{"n_layer": 9, "d_mlp": 320, "activation": "swiglu", "norm": "rmsnorm", "norm_place": "pre", "rope_base": 10000.0, "tie_embeddings": false, "init_std_up": 0.0202, "weight_decay": 0.27, "schedule": "wsd", "decay_fraction": 1.0, "batch_tokens": 32768, "seq_len": 1024, "train_tokens": 166600000, "steps": 5085}
Each number is 128 + 24 x the weight over its row's rms, rounded and kept within 0 to 255. Layers, rows and columns count from 0. The size above them is the row's rms in percent of the matrix's.

# layer 6 MLP down (transposed), 320x256, rms 0.042, rows 35-43, columns 0-127
size [102  98  91  99  97  96 108 111  98]
[[132 126 155 133 131 120 117 138 133 138 137 107 144 125 101  79 123 119 130 123 129 130 147 137 117 172 159 136  98 115 153 119 114 156 181 131 105  77  77 117 178 149 156  79 161 144 124 159 127 117 110  92 125 121  99 135 126  91 134 143 132 123 114 120 168 117 120 139 128 139 147 145 142 141 124  98 154 111 125 160 144  89 133 127  85 135  95 137 115 112 133 120  52 111 136 111 117  94 109  78 163 113 132 114 136 130  95 152  97 141 159 119 121 144 138 131 113 163 151 144 123  74 162 128 164 127 116 119]
 [115 217 132  91 112 150 140 152 165 102 144 137  80 116 157 115 139 162 120 148 122  91 122  78 171 131 100 118 129  90  95 133 100 109 149 150 138 128 112 126 127 149 137 127 115 115  84 138 177 128  90 115 118  95 184 125 118 181 141 113 116 109 129 140 115 144 163 137 146 150 122 126 160 137 143 132 127 134 149 145 143 122 163 119  99 155 131 135 122 141 139 128 129  96 108 111 114 140 134 118 162 138 134 156 133 130 133 145 138 111 120 115 145 111 126 153 118 118 107  64 127 106 126 110 111 136 113 162]
 [193 135 175  99 153 125 152 152 135 154 135 119 155 101 154 119 126 130 176 130 130 113 108 119 171  76 116 128 138 166 115 145  82  99 174 122 152 159 118 110 136  69 147 141 147 124 109 146 105 138 167 162 150 166 131 136 138 131 143 116 138 119 125 154 133  91 108 155 171 140  95 156 129 151 145 130 155 127  98 124 112 116 134 136 154  97 129 133 162 133 116 152 106 129 154 107  85 104 131 137 140 165 111 124 160 155 149 115 155 137 173 122 136 143 120 155 121 126  87  89 126 117 131 124 165 124 109 146]
 [128 176  86  87  92 127 158 110 121 141  82 136 109 126  84 126 116 113 131 182 149  96 154 133 143 179 134 147 136 145 100 114 126 102 144 122 101 158 148  75 191 114 154 157 148 133 149 111 174 118 146  87 131 142 152  95  89 154 127 151 121 156 119 138 115 133 126 116 132  92 137 129 112 116 120  84 145 104 109 154 140 152 100 139 141  91 178 109 129 151 134 145  97 140 139 100 113 105 178 148 142 149 119 145 113 163 139 136 123 132 131 136 126 100 135 141  93 111 148 134 106 156 134 109 114 104  63 137]
 [114 131 155 144 108 131 130 139 132 130 131 134 109 114 133 108  89 129 166 135 118 199 161 114 122 101 123 151  80  64 100 141 158 165 106 129 162 119 135  75 137 117 140 139 109 117 138 116 144 151 130 116 122 124 111 155 154  76 115 145 118 170 134 145 109 118 134 144 133 105 148  78 137 140 144 115  87 132 158 104 179 150  88  85 124 139 138 119 118 138 109  69 144 117 139 176  90 131 106 135 154 165 103 164  87 138 102 145 175  82 105 139 120 155  92 135 127 134 138  88  94 110 124 164 137 145 145 147]
 [152  89 155 157 118 102 127 136 153 177 133 152 137 160  91 130 126 108 135  63 143 137 149 154 111 158 122 102 119 157  92 150 138 168 139 105 127 108 140 104 109 123 134 164  97 150 127 142 123 113 142  80 135 102  83 132 108 133 145 139 169 158  99 135 106 118 130 113 153  98 144 136 101 125 141 143 128 143 133 118 106 138 140 169 129 156 145 103 161 141  92 122 122 130  97 126 148 111 111 109 140 131 120 149 132 166  98 116  84 140 119 135 164 132 123 171 143 133 102  73 114 139 101 140 122  67  90 150]
 [175 143 108 153 137 123 134 153 170 177 122 114 108 113 160 152 150 154 131 122 115 127 128 148 113 119 170 123 122 136 132 101  63 155  81 157 177 131 122 123 147 131 100 149 131 110 107 201 148 166 147 119  96  94 158 109 177 111  85 118 156 122 159 103 167 138 108 107 111  82 111 121 151 102 128 129 124 145 107 122 151 110 122 111 124 129 147 173 150  94 134 132 154 149 154 134 174 128 143 114 126 161 118 171 141 144 107 122 157 121 164 136 139 150 151 182 115 123 111  94 107 140 104 137 112 113 131 135]
 [101  98 118 117 121 132  83 110 126 108 128 112 156 121 145 133 117 122 159 129 152 123  91 162 126  94 123 150 145 132 169 121 119 163 120 133 110 153  93 112 131 125 145 182 121 139 135 130 155 116 157 154 163 133  96 143 129 133 119 133 143  92 141 164 113 152 132 146 144 123 105 143  88 108  90 174 120 125 136 161 138 117 154 123 162 117  61 136  91 111 167 130 177 129 161 165 102 118 125 164 121  96 130 130 167 141 114 143 190 159 120  99 128 109 115  98 159 116 101 103 101  55 134  91 146 116 144 126]
 [135 121 146 123 121 138  86 205 133 129 140 155 110 101 141 130 112 173 133 106 127 110 124 171 109 114  89 112 147 175 115 137 168  86 122 131 165 143 137 112  85 126 164 128 126  98  98 118 114 137  94 156 139 135 104 100 160 116 117  97 159 143 152 108 185 126 140 110 171 199 137 110  84 120 141 158  89 128 123 133 114 168 113 135  92 159 106  92 138 151 149 141 107 128 116 154 111 163 124 209 119 155 133 144 168 130 135 117 157  93 168 149 147  97  80 134 188  95 173 131 114 138 133 130 133 144 133 153]]
# layer 6 MLP gate, 320x256, rms 0.0443, rows 36-43, columns 0-127
size [102  91 103  99  96 109 102 100]
[[152 126 153 120 110 119  97 142 125 153 135 129 135 139 154 139 126 120 161 155 130 110 143 136 134 152 109 142 110 110 141 107 129 140 121 184 127 120 164 110 126 116 115 111 120  70 140 119  93 176 136 111 106  81  98 138 170 126 122 141 130 125 150 109 126  90 134 129 120 122 140 142 160 143 148 125 138 134 157 146 127 138 123 119  83 156 128 142 134 112 131 147 157 123 122 194  88 140 109 155 136  95 103 164 124  89 110 101 137 119 158 155 149 106 139 121 119 133 149 120 162 119  80 131  99 122 107  94]
 [ 98 159 105 132 125 113 123 131 158 152 140 136 119  98 129 150  87 167  96 128  82 113 129 139 144  89 101 116 141 169 123 137 152  84 140 143 170 127 152 109  80 132 142 130 140 128 117 144 119 133 135 144 138 113 143 163 152 170 129 128 150 100 124 158 143 147  94  98 155 109 104 137  58 129 137 144 139 138 148 132 140 146 129 135  78 124 110 105 134 137 127 134 157 109 133 125  97 107 165 137  97 135 118  93 111 150 153  96 138 138 155 122 101 122  98 109 104 119 110  88 103 115 116 147 154 157  65 131]
 [126 101  95 146 142 104 141 103 153 117 109 156 157 124 137 137 153 140 131 109  97 103  98  95 125 141 144 124 151  69 126 154 110 151 131 153 111 109 183 145  97 148 134 122 141 152  99 127 153 104 134 121 182 143  76  85 171 130 130 163 101 125 141 147 129 103 168 117  94 102 136 104 159 145 119 185 158 106 104 128  94 118 128 110 125 152 122 139 156  61 125 140 110 158 172 112 105 116 138 142  67  94 149 103 128 108 170 123 112 121 107 169 118 135  71 128 114 143 126 125 116 108 188 131 163 109 116 141]
 [117 161 124 127 134 132  97 123  96 125 129  90 131  80 108 162 120 108 154  74 114  89 116 130 107 101 123 156 101 118 123 122 106 142 150 122 141 112 123 113  73 117  98 118  90 163 184 145  81  96 150 133 137 125 115 126 208 135 130 129 104 120 138 157  94 138 174 142 123 141 126 149 109 115 133 159 136 128 132 174  93 112 115 119 136 129 121 114 142 124  84 110 161 143 133 128 195 194 105  90  93 142 123 121 128 140 143 121 130 144 131 135 120 142 115 164 118  67 158 148 103 118 100 142 131 136 119  97]
 [106 182  89 129 127 119 135  84 113 106 135  62 124 127 114 111 103 173 111  88 102 137 129 145 135 124 119 134 149 132  80 106 150 111 163 147 111 124 159 116 175 125  91  98 107 153 130 119 124 146 153 160 139 169 128 143 145 110 159 140 120 122 122 147  90 144 136  95 136 113 116 149 151 136 142 112 143 104 120 130 140 100  99 103 143 134 149 136  96 129 186 136 132 153 128  98 131 111 152 140 117 162 132 105 114 103 126 136 152 115 106 134 125 113 181 157 147 148 119  93 152 109  94 153 123 101 150  93]
 [109 145 117 119 130 133 193 117 129 127 104 124 167 126  89 140 128 171 112  96 123 126 121 123 157 135 154 123 157 144 123 108 158 104 147 113 102 105 163  97 135 149 102 180 117 143 120 155 125 112 111 153 142 143 128 112 111 162 114 138 128 118 128 170 121 152 116 139  88  89 180 139 151 144 126 141 131 141 147 174 168  79 121 141 114 152 107 102 127 156 138 146 122 117 119 139 137 167 114 130 115 113  98 133 127  49 114 120 121 126  77 157 124 106 168 135 164 122 148 100 160 129 141 119 117  90  95 131]
 [141 139 142 157 177 109 131 114 173 186 156  56 135 125 114 141 145 162 169 144  84 172 100 151 131  72  92 119  83 158 123  99 117 114 137 133  86 118 154 130  98  85 130  98 116 134 133 140 139 141 130  96 135 127 117 151 116 111 165 165  98 153 114 136 161 146 117 130 153 116 106 145 131 130 111 114 138 173 127 158 158 107 136 110 109  95 119 153 126 128 115 107  93 132 125 130  75 106 109 145 100 116  94 135 118 142 156 101 131 149 159  96 116 143 100 115 147 146 142 109 158  96 101 165 139 151 126 110]
 [106 156 116 176  97 151 140  88 146 102 107 167 122 147 141 128 168  87 151 145 118 132 151 149 121 162 131 130 156 148 158 102 125 142 139 128 115 107 137  94 156 111 127 101 150 112  75 130 158 137  92 107 122 126 105 134 122 104 143 139 126 149 154 148 126  82 139 160 115 127 132 110  84 166  77 134 130 121 104 132 124 140 118 146  93 146 107 144 150 115 119 122 129 138 106 129 116 176 154 141 101 152  94 191 120 137 110  96 138 142  80 109 122 122 137  95 162 135  93 108 118  92 153 115 124 144 151  98]]
# layer 6 MLP up, 320x256, rms 0.0448, rows 36-43, columns 0-127
size [100  91  99  95  96 108 108  99]
[[104  98 167 136 116 103 157 130 126 113 101 117 132  73 156 163 133  90 156 145 152 146 140 106 137 116 168 158 135 135 158 144 110 138 158  92 128 133 148 147  95 114 133 152 124 133 158  88 169  99 125 172 128 125 113 129 107 157 123 182  99 117 155  88 169 116 102 102 149  84 132 106 137  96 144 144 127 124 131 125 128 144 110 157 126 115 163 113  97  76 150 108 101 168 161 135 167 130  72 158 127 111  93 128 102 116 140 170 113 141 114 166  90 138 127 109 102 153 128 157 109 148 141 116 170  89 154 139]
 [143 110 123 114 147 121 156 132  72 137  93 115 179 152 138 134 135  84 120 136 121 139 145 106 113 155 206 120 122 157 139  86 100 120 138  62 104  84 110 141 175 137 119 117 174 152 136 151 127 167 158 118 140 133 132 145 101 114 133 167  89 157 137 114 122 114 150 146  87 148 154 110 143 154 131  98 113 129  99 101 109 156 119 101 119 104 107 132 135 106 106 134 154 126 131 128 145 147 141 118 166 125 137 162 138  96  92 160 110 131 114 104 145 117 154 128 152 143 129 155 121 188 140 113 128 107 147 150]
 [122 122 193 126 131  98 122 142 121 168 163 134 138 173 149 124 115 132 116 129 181 154 144 164 124 138 112 102 100 103 147 137 131 121 120 132 181 101 127 150 121 129 106 133 100  90  89 135  98 130 120 137  90 110 103 135 150 135 155 143 141 124 101 168 157 151 133 168 131 123 124 137  69 177 126 105 125 105 126 147 152 163 103 140 117 183 128 135 135 142 129  90 161 129 103 120 144 120 150 118 134 167 118 128 117 122  67 119  74  94 138 120 136 106 121 104 107 120 103 144 141 102 102 133 128 121 165 164]
 [128 149 175 107 162  90 126 152 128 136 125 128 113 130 104 134 144 127 187 146  86 162 150 150  81 119 164 128  73 110 136 163  91  71 101 124 138  90 126 162 170 192 153 158 155 124 130 165 134 118 132 140 134 135 142 117 138 127 129 102 132  87 142 137 151 116 174 142 100 137 100 136 143 136 119 163 174 115 128 158 125 129 148 107 109 102 134 123 120 126 123 141 148 149 155 117 125 154 117 105 145 125 167 146 164 152 144 162 133 133 124 140 124 101 180  97 140 122 123  84 103 126 159 143 122 125  87 131]
 [132 128  96 112 148 159  97 120 164  99 135 152 144  78 124 131 161  70  92 154 119 159 152 100  79 128 124 148 143 151 159 140 152 130 132 114 152 144 115 142 140  99 102 164 125 147 126 110 119  73 129  95  93 113 130 131 157 103 160 143 141 139 139 102 134  95 141 121 179 128  93 165 115  97 112 120 118 114 116 153 129 143 117  86 173  84  99  74 123 138 106 167 151 117 102 105 145  81 141 148 109 130 174 130  99 119 172 133 148 119 113 117 127 134 158 120 127  92 135 130 125 116 155 138 103 153  89 139]
 [167 155  75 118  84  98 139 141  96 123  99 197 127 146 118 171 104 123 156 155 137 187 159  95  96 103 166  92 141 152 123 146 113 105 101 139 129 106 150 110 127 106 135  88 122 131 134 101 138 140 124 137 151 112  76 148 144 134 162 122 132 109  90 115 159 114 142 153 150 110 148 103 105 127 163 113 131 135 124 143 119 144 133 145 136 156 107 148  99 110 109 117 115 113 136 129 106 122 151 101 111 133 137 113  80 119 135 144  93  94 140 120 111 157 146 158 111 146 123 125 121 157 116 163  99 125 152 108]
 [129 141 135 152 112 156  83 119 130 108 122  85 117 173 133 144  84 104 104 177 128 112 102 101 173 129 157 155 102  83 159 126 151 132 131 149 157 120 118 142 118 118 115 128  83  95 147 137 138 138 102  98  85 128 147 125 153 135 104 134 152 102 106 129  99  99 139 147 145 164 112 127 119 118 146 121 151 132  82 140 151 128 136 120 180 161 127 144 134  87 147 104 128 128  97  96 153 111 116 132 102 110 165 140 127 112 151 119 136 133 161 145 141 157  78 110 119 124 145 113 144 184 144 166 103 101 151 112]
 [156 125 115 135 140  98 117 119 115 136 130 114 130 153  80 126 118 134 107 111 169 119 169 125 104  96 150  97 113 143 145  92 137 149 133 105 120 145 115 166 133 127 146 150  92 143 140 124 126 138 119 147 161 131 153 114  93 160 138 125 148 148 122 129 100 172 119 141 148 148  79 159 113 129 145 133 112 135 149  86 162  94 137 122 116 107 111 115  81 125 116  54 122 140 136 135 102 117 142 154 179 132 127 108 143 170 123 119 143  78 177 144 145 156 127 144 115 128 126 106 130 135 119 128 149 132 101 132]]